Weights of a small transformer language model: biases, 279M tokens.
Each number is 128 + 24 x the weight over its row's rms, rounded and kept within 0 to 255. Layers, rows and columns count from 0. Numbers have three digits each. The size before them is the row's rms in percent of the matrix's.

# up: layer 9 MLP up, 768x192, rms 0.0792, rows 622-653, columns 0-95
# down: layer 9 MLP down (transposed), 768x192, rms 0.0861, rows 622-653, columns 0-95
up622 093:128095131117106136145107096141112129077122163094183146176141112097122096119133145103105128116104133201122142098120128101158175144132138108117169122131150114140096164108100131111132126110095113122119156145095088121107129133114156136128115109102131101174141155132140107102113140140127113172
down622 089:104110143154107097123102114118102142169116139168132146138156094130151152164078107112104115120145106095138119143142122162090113098099128118111125121117157164116145094158120178090130114100132138140123136132139136115176146139144103120117155138145137088144137154129121130170083127084170089081
up623 095:098059158119119099130152137139161137142120125111120129113118160123112091109144123106103151151136117131100167109122118121059146121137180083143125128114102099117176117171140092129166081138131147137120155120141117136109143146144120128131136110167144145102131108146141154135126096066135111142
down623 093:182144129189156126139131139133143126125136105098131096137141108126188134118179112118141115131171120068129127128129129123113125148111092138163164104088112177108139117115112164125123176168123091142129133107136082141128111096138144138125113158140146084168141127144161090107112132109154132141
up624 084:143131107143126146124096130125102130128165104151114100117166173152144106158125093113111111174101168083119151158120111146109164126189091110106139097124132128187139139143142124130139102103115129138102136159136077148146146142129098103131099165103086104119162128126082118139113140138146119120
down624 088:130135097118164119158137157109129157087122133073151176198047086157154152162143165128111111101113133121090166084149147118116108103104146129137113151111125146100155098104127137143120161182140127105126099118138140071152127078096141118134157124115132132146151137109109088176169117117120121133
up625 115:137120098137098113138156169157130126132141125128157150125116133177137142151140149156162159127139104153134110119166134116110116068158163119135080150093073136137164109140110142119183159127085120123127132134173141117172104125140132165115145159143166128107111117115103143105093111116128111082
down625 112:123159136148150099144117140078153122168129166091131138145146100135105107144115109158118142180120112087155128145112097127088128121116146107128111143107118138148186165141119133124134128094178121133103139093148147144123125125142135122127171145100100103117133143161092122138099142158130144102
up626 100:131108134142162089157124146118130138171138131147138149164166133062111097107168071113075161109148117147118142128123130142172072101175147143117092133138150177102120137129131110180082139122139141117116138148153112124127131162109115144100191131149115134117100143155148134147128123113140118105
down626 098:159121106110098125132139145131123124155118153092090177100111147124097157111117091157111122126142131116171158092129092085115098123121102174080156153144119127100130154095121149101143111156139150112092132128122134137131130121160094153093139126134067095144064135116119123108118132108155122117
up627 097:079112100104123126107175134123111168117145109088143131123114093123140114163134118136125176113146117142133150177156157116135090131146142117167138104147108121169085110102102130109126170124154168115159103120111091113113136154101110148111079094147153158122136137109128146108100101142173121107
down627 113:144182148141078108103158153131129128141118126125114144143144142136148109153124106143107186188136101074124176105125152135139156159100133141103168177136141129148063109112158145116118106148129145158143166129056119132105129114149127103120106108127165148130147089125148197115185117123130148130
up628 099:131198127128079152081124124095152131101121120145130121112138099133182169133116143129100110121127151134161178117165167143146158062080107128125158156114101132127148169162112101129126115136127128119153126104085135107165110138146154125130098123114135125127176119130124153152114153168130152150
down628 095:108082071128137123143122132120132135147111130150095131099124128103131171158136112162125101137139115097141075160116080110127086167124152124112140140114153134124155150100150112129123168151098107139104150149131127143140119093117066148100187137123153135122039173137173120083126096123141108130
up629 098:125143109138108126110130142173153098111127139127132162134090117092133112080158185132147129125126140152151088165116157100091091106127144119179148104120116119134122138102153192139094096156156151129104127120124134120168059123146088146130141120078155114142134145150127124139140107144099110105
down629 098:128103136137099140131155102114125088149134087134116133143141131136081152177118125103125138140116153110124084143138117122138141168102133132108094140157101123157129169078145134160106090069131134135135102121133111121121119159140108133190127088097167153125185139092139127106128135093144150096
up630 097:146125142099121149140129090108123181102109119137120139161078129151171138128106105082158132156110165131143193117144086127127110123124148125144134133133143147142163127100149100144136116146153130140165124112149111109161142150163120126096127108124120119117111150097132105116190142147121139092
down630 097:101144125095129146157146127130110115131121129138162141144112116092143149141138140154100152171144133098118130157105102132134121110120154144178126110080123126100123149096147120165154121124141165127145142160137139152143175143140139111127112107120101146132122180101124092126193131113144092137
up631 081:107095096083100128152119111101139101158084122122128143145127115134122118111159113122130064130077148137189113115138103101146146117072102126152122143160118116104118135135098109151161110119123176107136108148113106163136170158110102119144055114132142104141144137151097175130135129136136148098
down631 086:141111130173129107095129127168161162101172133119123105154153137088115135158099145094110106113145131114132168158088157118142109119174126089114139136124115147134144133170118116090091121074122106156119137111134125103136102129123136152140187128133112158116131125112145112142154142130124121126
up632 095:139125147114112112160130167098096151090127081106118108147164129146168151115133155160095151102151128123119129136163140153091149127077115104164141150114111136129109095165090138092146183120125133146152109126149130108143081135140117132121121119094103100152164154091166116111131072087114164158
down632 097:109130137128120158122112146118159135143141143141103167105084095140073112125150096102148107144176139135166118164147162147105089136140124113121118145109128149143160067116131135152092111141124093085112137116113132145112155123127089115138145076151095096122108106128127115176152168127141089176
up633 102:104147111139125125070126180089130097133115153091132171059116141163118172161148124143120172077119076137166115185137145092131123129128160125101143158177099131110131119114154138112099131152120126141153137076102116180141143168122144108140145162116089120148136097117139120120097087145130116129
down633 102:120093172102138113094166144094126150143128081151099175124125145128094148133115117142147132086086096149135151128128118125138164143083153142139127144149103135131108147127154145170149127094121143149135116126128141099112118115094154117134123144115129127172118146140141141169108124094138138154
up634 103:124162159128097163173151085123176134082091115124160122195093110101126136092148140137104102110141110151128101116113129100126109115114158145072074116122119081122109154105116135110120165098116140105144132123106151155136098142118134135158128125114115116158150151109121122148079118151103183167
down634 100:137143120125165119119130172120147121106102132095075138108122120117134146135088103141112147122084154105120124144158117139170141130115126091117144068091124108125098158075140113111154131098134172146076130086146176143137115093134143128153118157134158141131171152141133158136098108110173164103
up635 095:127143115044145162137155160116162126143131103114141138157143164122118123135138161112084106145060145097126108072106142135112143113128115107123091088147116167115097122146129104131129113137129132177129093141147098115095105120137148139089124099105117113129167123135119091130154145063156173136
down635 094:108084175168102128124143153127084119134161139122089141086115138067154132109096098144109112131115116105105129127120136104108141135175147113144153115143138107172145126139146106111100128103138143104155120148154136187139105143125146090138152153100152127135193114140120172072129115132102128085
up636 117:098135163120137121201157162099172124087127113133128115129145103126146150148132132139159169136132094139141156144133155069125057142119101108111104127160098122105120133142137121121151156121108104148135163106154129132114144131082132144118139115124111146164135186099129114130082160147105182135
down636 116:148104144101096102081148097135144155116096151146102133155147103065121077154122128111119107149124135099162173063138135131113130113111138121130148157105088115153088116089131098147108119113145145141125090112118175097149133094104161138149042169129107111125183110104101175166118113136138145108
up637 096:167142131098099118133136116145126119161117154089116118085090124074166109096177115126156138125122134150098109127151092142110102113127134078096147130167114148127133126160127121128136108120108094157102174111128095112125153105124108114147127086153102135119143153088189166115144147123158111129
down637 100:098138140118100133123162113126150101172139125142137141118135131095119121108098162151108111150124120166083128175138094145104170134116090106136157099151119096157117155136184143114146138088130098149157139116129103133120126127186112110103145098142161134133127095105148153121100127062113098133
up638 097:120128133148119102150126153106130129094102149128129108122116070131142144141107099117141136143108116117190143138117143165120107118141095084113151111136121167127160137144130166102096133138138078101144102175114108123096122102130112148125114116155092115117241113102105135090133099107138100161
down638 101:152139119135106150123080128120148125147130158116159128098089150130104061134128169121122171119127151164134106167152115136102148107136129111121120092117150173111155099139164128130114114110109148149138090141149154156127127113093069149134076134074177112128162098122114138118145125092151130125
up639 088:077156108120136120097161142135103089116144114103157130127077138145159172066149100113095113078081133139158125139147120137143115130144099119141170153143079090130142164151158077093118136139149114119117115115132147129126155117120110149129135128178124164149111132094099165066150151126110090111
down639 097:111145117144100105130129109061087086148141150160108157133157122141124130114142161126137132123164160143169150111145122118119113096119121094163108110135165080161170146161120099113100157081063120160132098089155113130085124126144119103158085180133139103124072106114107118113098108098106121146
up640 096:120149109126172097107146155104144104123105145105113117112128117111126135157146141144126124116150130141165154122121147075108139150112113139106162100097108103158113134119154145109079140106101074091148136101143096109126132100125106132149148184181161137125105113109058119145152161106126151166
down640 089:093113113153073101162181132136112147127136113103167158118129131097148087131134137101123132120121154086132099136180120146140139090140162143124111106143147142117111136116145124111151141143137175159129113165090136136145090150120092125121105096136116100154131126097130152109100097175156136128
up641 098:083107149167159167166152113136129119146119135141101094146140137103120143114161163106123158155138148128083134141148132174100141156115158085074183113116101149078122122112144135082142125123171088104120156139130133115114135090091126159136146151160112116112143123142151137156098153149147151109
down641 093:130094144156123089120108140120167135082110152128090172154108136120125135127112121122170097073109151113115113094149145122137126170134122085139085151124145149129139152176120096123121128125104104157089112159146120158135125139115109155136114079138127121132127130125099121107118118154128120166
up642 106:123120098103120130131113098165128120101141127100124127096169108123166168128119144089101102145130151132166148131119160138102138105114131092103112120151172165150103166116114095097114088135130097123112118120109178129166158105163122165097099145127096166115165113137140141107074103131140115168
down642 102:147158143106119134147125152143126143090088123147112072156134163133115126122115112122151145055183118133086110100181111130149185143145131109170130074130129134105120160158134106124147150133162117139113118147119105075151093150123142089136111125116124110115125130137126124118149170159081141100
up643 101:067144091124121114114111144125133131081109096119141089151144126148123142142114147110126149175101140153113103178096168127124116123132136136080137092140101167109167119121109115100113123098114122170129132093099088143162121100124140158114116147165116126170121166136146132147143080177105128122
down643 103:162135146180115142115120156091148137122115095122099137151109126101084151111107109129130119164131109140133162153119103119092128126143124116145175122126132142116092153146112107131126145123143151103105138115078135124118111100143121128126167113151172081150185059145115143139159057140161126147
up644 106:120125120162139139160140141118120106146133085152128145144128127098142133066093148154108095139139151125114111145094122077089112137102130115125127142158132119109094129120098110131160119155115141143108139093167111122112135117102104149111116104119098151082119124155142162163149148171162131113
down644 099:142125092178129075133168139141115106158121122130118131110136101115123126134126129134152116122103068115115102138172104139121137156119154089143131125146128140146082077130185149128121103075133131165141133081146144097145157107127138132138097101151154123173105081127119120124132108150132086120
up645 103:125114148087109147118123157101139074122125148113102101081130137128138114176124107136124134130127150138085105148134078130087128120100151132080143132108102118115170167130180130108110124167143144156102103141157098145119157144163089114139127109135141129138103153127131139126173101119096111123
down645 102:155147164130098109137127137143141139122097158098126139120118106130109115114112116116104152092139111167127123168111163133094102104130131122130144140144092129165176116128136115109166112139172125126111112130171108179177092164151085103128160112179131122113082160139096143123108164114105130090
up646 098:145163134125098159147134211090120156147120131154143123079120067133148109152149100109122151098158121102145138159157100109124109144121110112137166096135092129092167132153124134108132124186108093122152144118135136070136159127142125111123154140088167120152141152157091115130142119116125102145
down646 101:130150123163114127126113157115129112107101124146165119153119124146115098146091146154148124146141129148129131082118145148126154118144120108104113125151114103104085112134118119185129130112147162101139076133129115138148163118103089119131132160124143142117101116119142094125133107104168161124
up647 085:071099144119170147125142144120136082128118150121146121123108108178132111190166159122133159142144143124138116147143083109155135138116123137126124125142106120102035132117159065133088126119128151119116161100125119176122146128121121104089131100172125148106160113058125153110121139151135153169
down647 089:149129120138103109108116117104174140178145114146099129124162114071151132086072105107148158115110095155152151068169123158139124150148131150146115095131128121084134114103144111155155125106096145101142113165108153120116097116097136150138162104074139128157165132139110146115134113095119135170
up648 109:114109148137139092116101095125121163140128178131127101142152173146096117082096120128164119095129071141119129146121125151123155100127123112156116134167116152101159143146096142133151129139115144149154145146109126128133167106098112116142154149155142119151094160137176116149155099145081171119
down648 101:133136126063084117102111148120183133212133155120118133118150126109168105107121126113129106113154119145099106137145147167140119140107101098135095094117121126121155138116136126130121136133160119166112158131115103121121081170126129133108150123161086102137135132141153114111111096116157108085
up649 112:046146091074100141133137090156127158121150122126100139126132158106140137147094112163136119104101142141140172167158134121104110111097134158135143126098095144136129114150139113129127161140144121136096134120147133107087158128082116117138107117176142146100131136116121111119122131153135096119
down649 114:111141137149102157135098102154145114094143127105116099150133132101113100121115180129062162095110106133106173159161111113113123134137108153081097122109127155171116124136093117109118096148100134107149123123137124109134140117091157128126103134148143158115140136135101121117158078123134101096
up650 104:112134112107093142129149153106116092126092156111109105162106125105128167119094143108122133157127124128117062154136141134167135106125126150106148184139128120150129131129089090138119106189134110154103147157153133135150106137115095146131104096134121143132148173146137089085107104137130156107
down650 110:121139130110124119089097099147076070154077157107214152125148137135106108111152149117116097095124121123131137141161111133117115156120127175106114136111155152143129112091074101162131100138167134127112127140155145103155117091137131117137147118119152114091114121135105134070118160118074094155
up651 102:112121101078144124090125181126093113115116113122189102151132111096104142134166151131135165173133101135096121099193153126155111149142093122174113184071129158124121129173119141118160139144101125139113176124096126136121123119092144143181118119107150179128104132111088128108110167103119107097
down651 106:164126077155103139154128135145131086122127165112104131204121126123130098118126097085142119152110100109157122129130112173152133107101120139173108125113123129138171153168139104168159123137139150128120114129135134127135092075111112145140142135082152123088144150079153136089135106135119129110
up652 098:156133145118087175139136146146132126079143118093127131175067158107141173132123188127124116136098060077136117129086114124119107111100140122150145161118117139118139117161133142148150124088173099163097146137132114077148135135125111150138155163178108123091128127112102125136153136131118135174
down652 097:161103170105161117148155143136125135146120128129105148114106086112108077141131168155118144159066140151111126125138147124069113137129125159141152103101119122160101103137132128151102102102117153129110127113154132116158085150123111129108142120124115136166109129122112112087123101172138123167
up653 105:120120142117142118123168098163114146136101175155150129154153111122087124142159119119088125155105104139106101133143129119116126204095083111108124127078133152186112146107144117138094104136140126160089159141102087105111093140159131137082119136143117140154126135131158153153100133158152152167
down653 102:155119115160128087119095142162142132145163156138130116119134106102128168162095178135135108105165123149107094186124101128136150100136115174121137146106164122156092130154124145108118167109139151171171122099112123120121154138104097131125133118099094131123100123135061106125119121147138096091